{
  "num_hidden_layers": 11,
  "hidden_size": 128,
  "num_attention_heads": 4,
  "num_key_value_heads": 2,
  "head_dim": 64,
  "intermediate_size": 256,
  "vocab_size": 2469,
  "hidden_act": "swiglu",
  "norm": "rmsnorm",
  "norm_place": "pre",
  "norm_eps": 1e-06,
  "positions": "rope",
  "rope_theta": 10000.0,
  "rope_fraction": 1.0,
  "qk_norm": false,
  "attn_scale": 0.125,
  "bias": "qkv",
  "tie_word_embeddings": true,
  "parallel_block": true,
  "extras": ["capped logits"],
  "init": "uniform",
  "init_std_qkv": 0.0493,
  "init_std_o": 0.0493,
  "init_std_up": 0.0493,
  "init_std_down": 0.0,
  "optimizer": "cautious_adamw",
  "learning_rate": 0.00228,
  "lr_mult_up": 1.25,
  "beta1": 0.9,
  "beta2": 0.98,
  "lr_head": 0.01,
  "max_grad_norm": 2.0,
  "warmup_steps": 251,
  "schedule": "wsd",
  "decay_fraction": 1.0,
  "decay_shape": "linear",
  "final_lr_fraction": 0.1,
  "batch_tokens": 32768,
  "max_seq_len": 1024,
  "doc_mask": true,
  "train_tokens": 111600000,
  "max_steps": 3406,
  "dataset": "wikipedia_en"
}
Each number is 128 + 32 x the weight over its row's rms, rounded and kept within 0 to 255. Layers, rows and columns count from 0. The size above them is the row's rms in percent of the matrix's.

# layer 8 attention output, 128x256, rms 0.0832, rows 0-104, columns 64-127
size [108  87  88  91  81  97 123  97  89 157  89  83  94 104 110  96  87 111 102 102 116  88 108  93  99  97  98  94  98 118  87 101 104  99  93  94  97  95  96  85  90  79 101  94  94 108  97 105 107 107 101 100 114  95  91 118  92 100  88  86  91 101  98  95 112  88 101  99  90  89  88  91  99 102  86  91 114  91  87 104 100 161  89  86  91  96 102  96  89 105 123  98 104 109 106  95  89  91 101  94 102  96  90 108 103]
[[126 157 128 117 113 140 146 160 135  91 117 110 120 182 138 187 106 156 156 107  78 147 112 140  88  81 141 101 109 157 137 142 191  61 196 130  93 170 119 134  66 134 106 179 156 131 153 172 115  93  99 150 167 117 146  68 138 112 134 115 148 156 153 147]
 [140  96 150  92 150 151 185 127 131 155  89 136 150 108 159  44 173 112 104 134 114 119 146 153 129 186 147 103 156 111 122 145 171 108  90 168 115 102 155 115 102 104 156 139  84 112 117 105 104 169  98 148 109 120 134 131 175 166 113 159 100 165  99 104]
 [155 176 184 107  49 133  96 128 171 151 155 158 141 166 129 141 130 208 133 126 152  83 123  89 146 113 128  92 134  79 139 145  83 145 109  84 149 178 180  67 140 120 121 135 128  85 146 106 187 123  70 147 200 154  81 145  86  84 160  92 107 124 120 118]
 [121  89  89 155 124 129 103 153 109 158 128 138 105  97 184 102 125  74 123  79 116  96 160 146 168 150 144 135 106 126  97 128 170 140  77 120 179 149  88 105 103 126 159 143 152 120  64 102 137  99  76 118 164 124 161 129  87 155  76 139 117 154 176  95]
 [ 98 114  79 150 113 117 177 104 143 108 162 118 177 148 141  59 130 166  77 114 121 141 140 160 161 136 117 114  64 125 156 149 162 126 146 140 166 136 100 106 149 150 109 160 110 126 198 157 134  78 106 155 138 127 134 103  83 132  81 106  69 120 102 119]
 [123 125  84 111 149 118 120 119 141 134 194 140  81  94 168 132 167 121 119  77 114 144 114 110 116 167 127 161 141  82 139 155 151 126  44  79 124  91 134  85 101 141 123 150 167 132 113 161 108 110 115  91 120  55 160 161 166 129 135 103 130 173 112 124]
 [134 138 110 107 101 129 156 110 184 135 162 101  97  91 111  92 142 152  84 112  77 150 118 179 169 141  93 152 138 113 101  95 148 106  80  99 151 169 181 105 169 205 162 110 177 103 156 144  98 109 155 155 112 155  56 135 132 171 127 146  88 104 119 123]
 [132 108 150 148 182 118 124 177 141 143 133 112 117  94 161 130 169 174  84 128 118 131  71 135 102 161 162 167 149 123 161 152 137 149 111 147 114 130 121 182 119 175 104 157 131  98 109 124 120 127 114 151 106 136 134 112 133 178  90 142 139 112 190  81]
 [ 83 123 103 123 122 134 156 137  78  93 120 132 142 173 167 140  79 130 145 147 146 124  90 108 153 156 152 102  61 102 153 109 122  81 193 129 127 109 116 160 130 174 101 124 150 178 169 112 205  93 146 113 142 165 113 113 173 107 156 149  78 112 187 149]
 [150 135 171  97 135  65 144  97 155 115 142 123 119 132 127 124  91 179  91 139 156 153 160 157 138  65 171  80 113  73 105 151 134 106  79  85 117 133 138 117 116 118 143 115 133 121  93 134 162 154 134 165 157 157 101  71 131 137 137 119 117 105 107 120]
 [123 127 147 101  88 136 155 125 150 148 112 107  89  78 181 105 108 113  81 133  70 118  89 173 169 108 152 183 121  94  87 147 104 115 117 155 163 156 132 147 120 120 142 107 134  53 120  76 127  61  99 110 114  77  85 130 108 161 113 127 119 162 184 111]
 [113 213 194 144  90  94 168 134  96 161 154 136 129 163 127 191 178  98 131 176 182 132 166 156 152 132 156 118 100 131  89 165 168 171 164  85 126 129 147 152 153 171 129 162  98 168 133 106 141 114 153 139 154 195 133 109 174 146 138 174  85 148 106 119]
 [162 120 154 125 148 123 145 106  83 137 102 150 144 152 124 105  98  98 122 140 119 130  98 132 113 118 160  74 166 135 167 141  92 117  56 142 116 135 119 144 124 144  99 139 115 128 109 157 147 162 129 167 152 147 130 113 101 166 185 103  54 116  84 122]
 [142 115 176 112  97 113  86 122 112 123  57 141 143 129 162 148 127 194 131 114  99 126 113  79 125  95 125 126 148 123 183 107  93 134 123 144 152  96 119  81  65 143 118 135 141  96 158 129 117 121 180 164 132 165 176  97 113 108 107 139 220  97  84 103]
 [142 161  83 132 127 133 127 123  93 143 123 116 138  85 156 163 136 117  60 116  96 120 140 138  92 171 133 114 132 130 152 114 158 101 136 161 145 137 151 122 134  83 130  83 153 135  95 139  99 159 136 138  67 136 147 146 105  92 130  98 117 138 160  94]
 [ 96 118 100 113  97 147 140 131 170  79  93 100 137 148 155 109 120  95 136 119  82 101 132 139 102 173  88 163 101 223 144 137 146  92 149 168 172 176  55 170 172 134  95 125 110  93 137 168 139 167 154 143 132 109 175  82 120 114 106 103 117 170 165  97]
 [141 208 130  90  94  92 190 138 187 115 136 173 140 105 119 173 181 126  76 136 132 131 111 157 161 130 144  99 149  88  52 140 161 130 147 103 145 110 175 102 201 132 163 153 172 107 129 124 109  95 157 141 102  89 169 154 163 123  98 128  91 117 170 125]
 [149 111 187  87 141 116 144 104 151 141  87 148 163 122 127 110 157 125 149 107 176 114 105 145 153 100 121 132 138 100 159  81 113 122 116 125 156 133 143 119 165 122 142 105 121 121 141 153 154 136 140 160 145 127  77 179 174 106 140 159  76 111 107 196]
 [190 191 170 128 142 121  77 133 158 107 166  91 116  97 118 135 143 155 100  69 162 133  91  94 138 107 208 115 118 127 147 115  97 161  65  87 136 121 138 147 164 123 121 143 108 167 114 189 143  98 173 122  97 124 155 140 102  95 102 100 138 144 141 124]
 [125 127 156 125 127 109 111 114 164 138 136 134  75 111 129 162 132  93 113 141 131  86 105 147 100 108 155 151 132 134 112 134 154 106 108  94 139 117 143 203 118 101 158 113 118 102 155  84 139 149 174 101 123 114 111 152 147 109  91 157 108 126 161 200]
 [121 110 145 107 142  95 124 149 145 184 147 124 162 146 109 119 111 173 121 159 103 148 160 127 133 106 157 147 115 103 144  84  93 152  54 155 104 159 142 103 129 193  83 111  78 171 180 120 125 104 154 118 155 171 168  71 158 163 172 173  49 187 129 116]
 [137 105 121 151 118 110 146 145 152 116 110 135 119 169  98 131 116  62 166 155 150 162 173 131  99 103 110 148 142 157 106 153 104  96 134 152 112 129 131 127 174 101 173 109 200 164  83 145 140 181 161 157 100 105 118 123 160 110 130 135 138 117 140 123]
 [104  97 166 137 209 147 156 141  99 101  90 160 108  61 180 148 109 143 116 167 120 104  77  86 150 146 175 153 141 145 137 136 121 122  92 148 146 127 167 152 137  88 127  96  95 104  75 155 110 171 137  71 172  99 117 117  94 147  97  72 193 130 172 124]
 [ 99  95 142 122 164 127 148 147 129 163 115 143 166 130 147 118 148  87 105 108 101 105  93 150  70 113 153 146 122 141 122 132 100 147 108 103 139 140 111 115 109  78 173 147  41 128 124 151 180 134 139 134 164 116 101 130  78 128  97 134  66 136 145 142]
 [142 134 146 126 184  88 154 147 148 130 125 116 198 176 185 135 178  92 109 138  90 164 117 113 108 135 106 169 107 113 158 159 159  91 185 135 137 162 110 126  90 150 127 178 100 119 144 117  89  95 115 147  92 118 138 150 148 122 124 177 125  87 166 144]
 [ 70 163 166 176 167  95 133 117 157  98 155 125 150 148 136 116  96 133 148 135 184  96 120  91 179  97 134 120 250 160 170 195 110 169 151 134 239 129 145 134 167  94 137 121 132 138 144 132  85 113 151 126 141 129 137 103 145 141 111 116 129 150  83 170]
 [116 139 123 126 148 132  73 121 122 158 159 157 154 141  82 138  89 130 118 106 147 152 178  97 125 132 104 129 184  93 115 169 134 146 131 126 116 132 166  34 139 119 137 187 153 107 161  78 149 129 112 132 155 142 153 138 144 126 134 111 122 116 139 145]
 [173 172 170 135 120 117 174 143 124 147  63  88 137  92 174 106  81 136 138 130 110  68  89 117  94  98 193 113  55  91 138 110 122  66 135 102 143 131 156  79 156 151  88 109 161 163  82 102 177 162 103 130 126 147 158 134 103 121 108  96  93 149 191 111]
 [ 91 134  94 138 111 115 148 108 184 110 121 188 140 149 146 121 172 125 121 116 145  83 116 143 121 160 146 114 142 109 116 150  60 136 127 104 175  95 104  73 153 139 164 138 140  92 153 137 152 133 100 112  66 135 184 124 110 182 112 148  95 136 132  95]
 [ 84 113  75 113 155 137  98  92 131 151 117 107 111 129  99  96  94  75 135  97 102 157 204  72 104 104 129 116 145 116  90 138 162 129 110 174 201 159  86 158 117 117  79 133 164 149 128 128 149  82 144 160 168  98 130 110  74  71 114 106 109 161  83 108]
 [177 151 120 169 142 149 139  87  84  99 108 142 126 112 130 116  66 129 120 123 154 120 132 137 119  97 107 134  97 137 161 167 107 137 151 114 135 116 138 147 127 109 120 110  81 140  87 123 129 195 158 103 165 139 146 116 124 160 130 134 109  27  90 167]
 [132 121 110 147 204 160  68 168 138 115 155 122 120 139 132 126 132 159 178 126 102 114 105 104 159 183 201 133 111 190 129 162 161  94 170 124 191 152  79 127 132 132  73 151 120 146 100 164 127 160  99 100 185 115 158 124 124 151  72 114 138 128 165 142]
 [ 91 153 131 168  83  91 162 110 103 133  93 162 157 165 137 103 127 142 131 149 131 115 144 106  79 117  83 110 158  92 113 102 135 162 165 151 143 109 152 129 138  59 147 156 105 148 109 155 109 130  82 107 157 119 105 117 183 142 162 158 131 162 135 176]
 [110 128  87 150 120 104 143  82 113  94 147 137 131 125  63 105 135 134 176 163  95 142 115 131 164 165 146 149  92  79 134  68 198 131 168 130 133 108 153 170 119  88 157 129 165 114 154  96 166 136 108 123 123 145 104 123 160 116 209 132 170 149  61 133]
 [152  96 143 132 147 142 101 143 142 119 102 117 138 149 155 156 150 147 177 159 154 124 141  79 134  81 156 118  71 162 135  78 172 169 114 113  93  84  96 132 149 111  97 113  74 201 104 167 149 131 188  95 105 143 138 109 147  95 181 144 195 205 190  72]
 [123 166 187  93 149 136 149 140 105 152 102 119 142 212  85 148 129 168 173 145 121 132 173 130 106 116 127 110 154  56  79 122 138 135 191 117 100 178 144 133 169  81  93 154  67 160  80 150 138 146 125 167  75 120 112 142 103  85 122  90 125 202 133 135]
 [150 110 117 196 112 102 186 167 136 158 108 146 130 161 120 101 122 111 145 150 151 118 113  93 143 106 184 135 110 110 147 139 129 123 119  92 109 137 174 150  96 145 158  88 161 111  97 190 153 174 104 132 148 170 135 105 124  71 102 121 147 100 117 175]
 [ 70 113  79 125 106 156  92 100  82 143 108 106  96 124 168 179 160  97 114 122 111 135  82  99 126 129 111 138  60 158 131  96 143 126 165 156 130 124  79  92 112 142  89  99  97 132  71 104 143 174 133 109 128 146 112  91 156  59 156 135 138 172 133 108]
 [154 150 154 130  91 103 121 127 118 161 109 147 148 139 131 172  79 133 118 147 132 129 111  80 159  69  91  80 143 130  64 160 162 162  85 156 164 128 153 120 162 103 142 132  97 174 114  87 116 100 148 155 135 121  76 136 164 111 116 148 158 105 169 156]
 [187 129  92 149 106 121  97 106 144 141  98  97 119 125 146 118 173 149 113 143 151 115 178 115 126 151 167  78 125 107 148 108 125 112 115 179  85 155  97 130 148 102 121 131  89 189 165 134 167  85 157 111  82  92 136 119  96 110 104 131 166 107 113 171]
 [136 166 134 144  91 131 138 114 183 161 112 144 179 149 136  85 119 143 112 204 143 168 187 122 140 128 125  78 136 110 171 169 111 114 142 114 159 150  56 119 145 146 175  90  54 141 133 136 125 110 113 188  79 111 131 108 133 140 117 139 115  73  64 134]
 [189 154 213 105 159 112 137  85 120 118 136 136 108 118  94 128 112 160 167 101 114 110 142 154  69 106 106  86 149  69  92 108 153  97 136  93 135 177 165  89 130 162 195 145 120 133 193 119  95  72 134 146 141 125  98 107 139 185 149  88  99  95 108 132]
 [131 114 124  71 153 139 147 169  93 157  93 140 127  88 118 165  47 151 101 113 158  90 112 104 156 125 138 109 138 141 145 152 132 132 116 103 158 113 110 120 116 166  96 175 139 106  95 193  79 101 105 158 175 164 116  90 135 103 104 175 131 155  89 126]
 [109 127 111 154 160 183 179 167 181 141 127  76  98  91 152  68 139 120 126 101 150 120  70 114  96 150 178 161  82 108 115 135 175 107 139  97 138 116 172 147 137 141 146  98 151 101 110 149 132 126 133  82 120 126 118 154  90 133 152 145 119 125 120 162]
 [101 113 118 127 138 165 105 131 105 150 183 137 139 100  97 137 172 118 116 145 105  81 190 223 168 138 107 136 109 166 117 153  58 109 126 135  67 123  94  86  99 167 101  93 119 136 142  88  92 125  92 129 108 119 154 123 145  71 120  76 155 179 162 138]
 [136  97 104 156 131 113 110 127 178 170 150  91 158  82 207 103  86 154 104 145 163 168 117 120 161 170 197  86 144 110 138 119 116 131 125  76 164  73 122 191  94 117 165 130 133 119 109 137 105 185 117  72 145 161 175 124 137 160 101 160 145 125  90 104]
 [ 93 150 139  85 139 137 120  98 105  93 100 126 135 170 136 114 155  74  79 175 100 132  64 112 175 137 127 132 156  56 103 110 126 151 109 129 106 187 162 111 130 107 118 146 118 111 127 117 132 154 119  98 108 147 127 123 177 206 145 174 110 136 119 153]
 [116 181 124 127 131 115 103 146  90  91 150 123 117 132  71 152 210  96 173 113 121 146 169 112 144 101  99 150 161  68 111 126  83 143 119 107  62 134 147 160 151 120 150 139 149 126 157 119 173 142 157 114 100  92 156 125 101 149 124 158 166 101 101 172]
 [133 159 143 108 106 135 116  79 115 117 135 136 118 174 134 156 182 144 190 140 142 126 153 188 166 104 109 126 110 139 160 118 131 150 181 110 164 152 116 112 113 126  94 174 113 173 132 114 118  89 112 125 159 150  46 131 162  97 172 141 175 120 108 149]
 [150 123 152 126 126 133  94 134  92 128 102 158  94 112 147 142 106 111 143  91 106 106 129 155 101  93  99 113 123  91 164 144 133 130 104 175 164 102 100 129  92 131 113 164 143 199 101  97 125 141 105 136 133  87 123 191 201 120 118 119 151 142 129 158]
 [142 152 139 183 140 129 119 157 119  90 136 123 119 138 166 171  80 161 135 157  98 147 186 193  98 144 119 109 123 113  97 138 137  83 182 147 117 102 144  95 117  95 125 103  53 168 139 104 128 167 171 110 157 141 175 104 133 117 125  73 140 131 148  99]
 [165 153  67 172 133 177 162 137 102  86 142 147 125 103 136 148 118 110 117  79 136 121 149 151 123 160 147 148  61 156 115 105 147 144 122 176 151 166  99 102 100 154 106 150 117  94 121 163 130 115 131 120 146 108 123 130 129  98 100 162 122 156 107 142]
 [176 197 101 117 124 136  92  79 121 157 160  75 133 156 101 126 144 120 167 124 119 125  61 136 185  72 143 129 132 127  98 132 124 107 179  91 120 115 146 110 146 145 106 191 119  51 125 160 100 123 102 153  87 158  91  88 157 114 141 144 176 110 100 134]
 [162 109 133 124 145 178 131 160 151 131 137 116 122 133 220  88 104 131 129 135 134 172 122  76 146 151 116  56  92 119 103 154 173 135 176 135 141 115  93 133 164 105 169 115 116 137 137 137 166 107 113  91  79  90 152 148  87 128 112  87 129  94 143 116]
 [113 106 159 104 172 100 129 127 145  86  99 113  94 115 102 100 132 154 129 184 113 144 206 103 123 155 146 149  91  45 123 116 137 131 144 117 153 117 172 156 110 151 111 119 107 135 100 149 149 133 155  96 116 100 118 110  96 140 121 139  67 108 180 169]
 [126 127 123  90 153  93 131  71 177 151 151  80 130 111 149 123 122 132  90 128 131 156 142 147 148  97 114 126 118 151 137 125 116 131 154 107 146  96 105 124 160  63 140 189  90  77 103 153 152 120 132 108 114 114 172 100 111  92 131  91 125 127 136 130]
 [110 149 137 178 117  91  73  87 133 197 143 154 129 116 188 147 146 105 106 125 152 152 148 128 170 140 192 151  90 152  79 101  96 146 124 155 145 153 119 115 157 137 140 127  79 211 163 121 148 130 122 100  76 136 149 173 131 156 126 122  67 144 138  76]
 [ 89 133  98 125 108 143  82 152 129 163 108  91 106 141 117 183 101  92  85 118 125 175 153  89 132  94 125  93 137 162 175  64 136 171 108 167  50 107 107 175  60 145 116 115 149 115 113 148  83 134 173  97  73  84 147  86 113 132 199 154 148 124 143  96]
 [145 132 174 120 120 151 157 107 130  81 169 122 161 174 107 129 160 130 150 137 156 102 159 105 127 141 131 121  68 100  83  92  97 108 139 107 158  98 150 152  86 127 108 116  80  90 124 104  77 129  92 150 108 137 131 104 137 159 181 176 125 141 183 118]
 [173 157 110 118 145 127 130  68  89 150 141 155 111 114 109 147 125 111  85  82  97 156 152  88  76  92 187 120 131 131  69  88 118 121  68 107  76 111 135  81  83 111  94 165 151 118  74 112  95  97  84 192  80 114 123  96 123  91 128 105 186 111  84 135]
 [131 137 104 115 109 133 114  63 123 133  99  99  81 154 119  84 131 113 131 148  91 134 163 143  92 157  54  83 133 134 107  60 111 151 149 149 115 158 129 101 163 123 104 135 116 156 116 153 154 102 109 135 134  93 136  80  86  83 119  88  84 112 155 118]
 [146  93  93 121 126 139 109 148 100 133 114 139 136  80 183  84 160  98 115  93  57 148 117 134 104 172 159 152 125 138 115 116 145 134 139 156 139 126 125 162 141 113 176 108  93 141 135 146 159 183 158 122  67 148 157 132 160 141 122 163 128 171 159  98]
 [123  97  83 116 126 114  66  95 125 148 174 141 122 110 120 162 106 178 166 135 138  95 146 105 108 115 111 101 105 127 105 130  94 136 125 128 121 139 167 107 135 123 149 176 104 153 141 121 156 183 128  95 158 147 144 137 184  67 100 110 125 170 100 132]
 [150 199 109 178 111 144 135  64 124 116 159 158 140 153 141 148 126 125 182  97 102 179 172  88 119 114  99 125 160  69  86  75 176 150  61 134 162 116 126 162 198 147 136 173 130 132 115  98 139 146 134 129 105 150  92 124 201 136 160 203 138 127 126 152]
 [154 103 131 129 198 101  81 109 124 120 128 153 113 153  90  87  92 148 102  98 133  96  81 142 140 138 177 118 114 125 105 137 126 160  77 160  95 173 168 116 127 161 126 208 149  98 122 121 102 135 143  96  90 160  95 166  87 130 114 130 131 106 176 172]
 [192 136 150 124 144 178 104 188 166 101 153 140 150  97  83 119  73 142 121 174 157 109 150 134 113 152  95 136 114 106 109 147 113  85 100 146 134 157 126 169 161 166 114 104  54 100 156 139 138 115 126 112 140 121 102 138  90 116 121  83 133 123 142 133]
 [ 94 131 132 120 157 132  79 129 134 151 152  94  87 123 157 119 142 150 112 126 122 130 171 181 123 105 138  82  93 105  73 192 180  67 125 146  54 208 179 100 125 152  75 153 170  81  96  80  70 126 137 151 134 191 110 112  93 186  92 128 186 119 102 115]
 [ 88 121  61  92 165 166 121 124  86 132  87 169  88 114  67 175 102 104 128 124  87 118  82  56  85 146 107 157 112 135 142 142 193 151 140 154 139 172  86 121  98 115 136 119 173  95  96 159 131 167 148 103 135  91 151 163 131 159 125 148 139  99 174 145]
 [181 112  95 120 128 164 101 102 116 194 128  99 156  75 114 128 194 134 110 110 126 154 119 145 161 140 146 107  60 175 151  81 206 123 138 150 141 189 187  87 117 138 111 133  88 142 101  81 111 149 105 123 164 150 134 103 125  99 146 155 128 175 117 182]
 [130 156 135 142 134  98 126 172 157 144 181 100 145 126 127 138 114 135  97 101 121  98 118 174 107 115 149 146 111 113 117  85  72 142 132 155 155 140 133 121 132 121 135 184  35 136  90 111 120  55 118 135 148 148 107  89 129 151 106 143 127 112 126 144]
 [126 152 120 164 152 134 101  79 115 145 162 175 105 113  93 166 139 130  97 147  74 158 148 186 122 132 112 140 119 109 133  84 150  99  95 145 105  90 155 145  72  86 132 157 141 172 141  44 125 114 105 136  95 125  95 108 110 103 120  75 145 136 130 130]
 [ 53 143  96 149 142 128  97 184 182 124  88 165 160 124  98 147 140  93  87 127 155  96  75  77 102 130 121  64 110 130 144 142  96 105 105 146 140 129 122 117 120 125 113 150 123 122 125 136 109 125 131  86 166 122 157 126  99 162 119 136 102 147 126 107]
 [153 132 147 131 157  91 145 152 128 141 165  73 136  79 112  98 184 127 105  86 158 124 103 150 176 172 160 138 136 111 190 122 117 155 112 107 107 115 150 115 129 136 168 186 143 118 135 165 108 113 155 145  76 143 114 157 134 165 132 136 124 122 118 103]
 [144 101 159  85 174 151 103 137 148  80 107 134 117 118 128 146  94 134 154 112 136 136 171 119 104 138  95 159 135 120 149 123 120 117 138 121 116 164 131 106 141 119 120  98 154 173 160 117 141 135 204  79 121 128 159 164 147 177 133  60 133 125 131 107]
 [179 135 109 168 135 153  82  79 131 146 125  84 147 134 118  64 123 107 107 128 117 146 119 127 145 141 172 132 108 142 133 111 178 116  99  97 136 119 130 136 178 163 164 124 187 125 157 127  95 133 153 164 114 140 153 109 133 147 168 165 129 124 107 163]
 [ 89 133 137 155  68 139 169 100 102 114 142 179 115  90  85  98 101 146  85 118 135  81 129 136 142 140  86 108 112  82 126 106 109 111 114 126  75  89 171 104 114 151 122 184 145 109 121 130 121 112  81 118 153 134 108 119 155 196 151 188 128 125 136 120]
 [132 120 177 157 174 143 176 152 160 111 115 119 177 120  76  93  62 115 128 166 151 137  57  95  82 129 130 117 186 118 183 120 127 138  77  72 147 100 147 132 165  99  95 109  94 106 126 113 124 131 150 125 145 107 128 116 112 121 144 117 145 151  70 165]
 [121 122 179 152 126 126 139 133  79 101 110  95  94 141 131 133 115 121 174 158 132 136 142 145 156 123 144 165 131 138  42  90 116 101 186 152 111 140 190 175 102 155 113 127 115 169 123 118 138 104  86 111 123 132  40 120 159  91  56 145 142  97 112 161]
 [128  93 150 119 112 143 152 144  79 144  67 123 143 102 194 164  66 131 125 135 137  84  95  88 204 121 201 122 131 132 146 124 147 136 132  93 128 177 148 101 111  86 142  34 131 123 101 119 106 145  81 172  87 181  71 152 100 123 104 161 193 103 132  74]
 [ 64 133 110 101 130 134 164 155  56 144 160 140 148 107 142 192 160 124  87 120  97 110  91  95 136 122 122 105  97 146 205 152 111 142  87 144 180 159  81 102 117 126  93 200 140 127 150 150  83 118 117 119 180 145  94 179 154 130 151 209 203 157 151 157]
 [163 132 128  77 138 169  66 128 105 137  95 131 130  79  93 104 180 168  69 108 110 155 140 133 105 110 175 157  48 127 169 104 100 112 119 119 132 176 139 140 143 133 135  99 130 120 165 111 113 188 146 115 165 129 105 152 104 115 139 106 122 139 153 236]
 [117 121 132 185 127 206 126 153 122  68 142 158  59 102 123 115 192 106 155  64  60  87 131 164 147 165  66 171 125 162 108 102 120  76  99 197 140 103 130 132 125 168 139 127  99 118 224 141  94  77 108  91 157 117 112 183 140 126 126 151 111 127 144 175]
 [145 146 121 104 145 131 147  98 102  90 126 111 124 101 143  62 151 121  69 119  89 166 113  90 106 157 122 144 120 104 103 100 174 137 117 106 135 213 166 127 131  88 163 111 146 139 124  80 140  66 112 160 129 193 124 128  44 150 133 166  95 174 123 141]
 [155  98 156 122 127 107  95 153 105 139 153 127 109 115 106 134 187 120 134 154 115  67 123 153 121 156 100 133 156 110 150 138 110 128 119 172 103 118 150 178 217 109 138 118 155 196 151 108 116 173 139  94  64 126 180 133 124 138 107 158 117 110 144  95]
 [129 147 152 150 156  88  76 166 108 168 124  77 137 139 187  50 125  87 138 114 119 137 148  84  90 103 115 127 141 112 107 100  95 125  96 141 162 104  88 108 148  96 142 117 104 156 123 130 171 124 178  98 119 109 153 134 128 139 130 124  85 200 129  96]
 [106 100 118 106 131 157 127 109 139 135 193  88  74 102 147 106 150 113 111  85 126 106 121 124 106 127 129 102 182 132 117 119 137 112 123 155 173  95 102 108 113  94 161 120 105 151  58 107 200  85 136 161  82  94 127 161 164  99 153 166 115 194 132 117]
 [168 125 130 157 174 108  64 118 115 129 140  93 136 109 164 101 151 133 192 155 155 143 151 148 154 113 170 143 147  90 122  88 119 122  94 142  94  64 118 146 118 119  52 105 141 145 126 131 138 150  75 170 111 101 125 103 146 131 111 111 108  96 110 126]
 [ 78  59 148 144 141 113 147 108 160 149 141 100 162  99  89 131 163 110 171 107  96 118 143 166  79  84 103 159 178 150 156 132  90  93 118 138 111 131 137 117 114  89 134  97 120 113 140  96  77 120 117 160 151  92 185 151 141 119 162 114 152 153 151 170]
 [181 149 176 121 114  98 127 136 131 109 140 114 120 139 124 146 206 178 205 128 104 126 180 202 128 138 136 121 134 152 152 130 146 152 145 112 106 147 151 106 143 117 129 138 117 114 186 137 105 142  91 136 152 124 165 127 129 120 177 100 126 200  79 128]
 [127 130 129 151 163 110 150 160 117  64 145 154 131 122 131 144 150 123 106 111 154 136 162 120  88 169 142 112 160 170 168  96 111 147 188 100 163 147  69 164 118  98 127 156 123 188 151 107 107  68 112  85 139 102 150 105 113 171 177 141 162 165 143  57]
 [ 95 101 109 214 114 169 134 154 114  96  98 176  91 115 124 110 177  97 145  66 118 141 157 144 128 152  71 180 163 167 122  98 100  95 123 151 126 152 126  98 150 139 174 141 160 132 162 140  92 139 132 127 111 101 110 184 148 167 140 161 133 187 137 143]
 [ 76 155 143 147 135  88 173 147 147 136 118 123  51 160 121 148  25 101 151 129 143  93 117 126 190 159 142 107 145 130 107 110 102 126 121 129 137  77 113 175 129 127 188 171 146  95  99 122 125 153 124 100  87 106 122 181 153 163 109 116 134 138 132 104]
 [151  69  93 215 118 148 114 146 133 143 124 167  83  89 101 134 117 140 111  95 129 130 156  71  91 186 162 135 116 134 172 134 106 174 132 139 129  80 144  62 118 186 151 156 173 152 153 160  75 170 133  93 106 127 134 159 169 160 122 126 132 150  85 128]
 [112 136 154 113 186 118 163 136 151 134 108 147 182 120 138 114 157 156 153 121 144 134  83 182 153 134 119  91  90  73 145 144 164 131 117  73 100 137 129 182  80 131 118 147 144 131  88 186 118 207 124 115 151 157  88 126 146 148 112 140  84  80 136 206]
 [ 83 147 110 142 105 119 129 163 126  80 113  99  96 148 118  78 171 139 103 166  78 105 162 123  86 116 110 150  72 165 127 129 123 103 142 157 100  99 151 123 173 127 122 126  94 106 180 117  73 125 131  75 123  99 122 127 155 113 134 136 153 191 138 107]
 [118 108 127 168 159 117 160 114 168 136 163 134  99 113 142 108 104 131 136 132 125 133  95 130 151 173 112 133 150 174 144 128  95  84 108 137 125 150 113 171 149  97 157  93 203 126 118 141 105 110 167  94 161 132 190 116 111 162 119 122 129 142 173 150]
 [130 132  74 147 109 155 135 101 152  48 144 160 130 142 134 121 133 110 156 148 105 145 186  94 134 131  78 155 165 124 129 109 105 119 152 194 133 105  91  94 174 138 154 124 179 173 169 109 112 179 135  97 152  86 103 137 197 172 141 139 124 136 133 102]
 [157  94 145 158 159  99 155 145  73 102 108 137 162 133 123  89 158 133 133 124  90 134 155 163  90 185 100 132 146 158 153 122 106 155 126 106 128  99 111 117  57  79 132 167 145 131  94 120 133 153 144 151 112 166  92 127 147  63 109 129 123 129  56 176]
 [ 38 137 136 162  68 109  55 107 147 195  63 164 123 148 125 173 102 118 110 115 179  64 116 193 100 119  92  93 170 136 144 183  89 117 121 161  91 131 143  64 127 128 137 164 137 169 151  92  98 154 166 152 128 132 195  88 127 163  89 140 162 150 149  87]
 [147  86 182 119 101 118  70  84 145 106 148 167 113 127 125 139 145 115 134 136 102 138 116 175 115 142  93 119 138 151 109 102 119  90  82 123 129 111  79 107  57 115 139 120 149 126 122 132 159 186 157  99 137 132 106 158 134  82 150 113  95 199 166 187]
 [164 150 113 136 103 112 156 116 188 121 135  99 138 161 140  90 132 123 144 115 117 163 140 115 132 173 171 103 115 102 140 113  95 121 183 127 105 102 134 184 162 148  74 123 138 136  92 118 104 109 111 138 126  77  91 131  97 123  90 142 141 170 137 126]
 [166 171 167 158 143 125 137 166  96 135 178 119 111 131 167 187  95 129 137 143 114 154 163 161 166  80 151 146  69 162 118 116 120 113 188 121 123 230 173 153  68 205 113 104  99 159 176 127 142  74 110 129 211 144  50 118 113 153 107  86 162  60 129  84]
 [ 69 162  88 124 114 144 140 110 170  97 105 159 103 105 107 129 118 142 174 154  98 114 100  79  72 144 145 126 160 152 129 168 126 127 175  85 166 137 123 106 132 169 111  55  95 128 116  67 102 166 164 125 129 140 191 128 125 131  98 150  95 154 181 176]
 [113 158 183 150  68 170 122 188 143 145  81  83 113 145 113  78 141 124  85  84 113 138  86 152 124 159 107  89  77  81 122 157 164  94 151 107 120 171 126 123  90  71  90 160 126  92 105 117 128  79  75 119  84 147 181 118  60 167  96 150 116 140 172 100]
 [127 152  95 132 139 122 157  73 152 116 193 139  96 118  93 121 171 114 136 120 152  90  72 169 114 156 161 122 153 129 162 111 131 176  92  96 118  80 115 154 157 126 151 128 163 110 103  97 172 132  91 163 117  60 112  88 163  75 179 171 153 146 103 140]]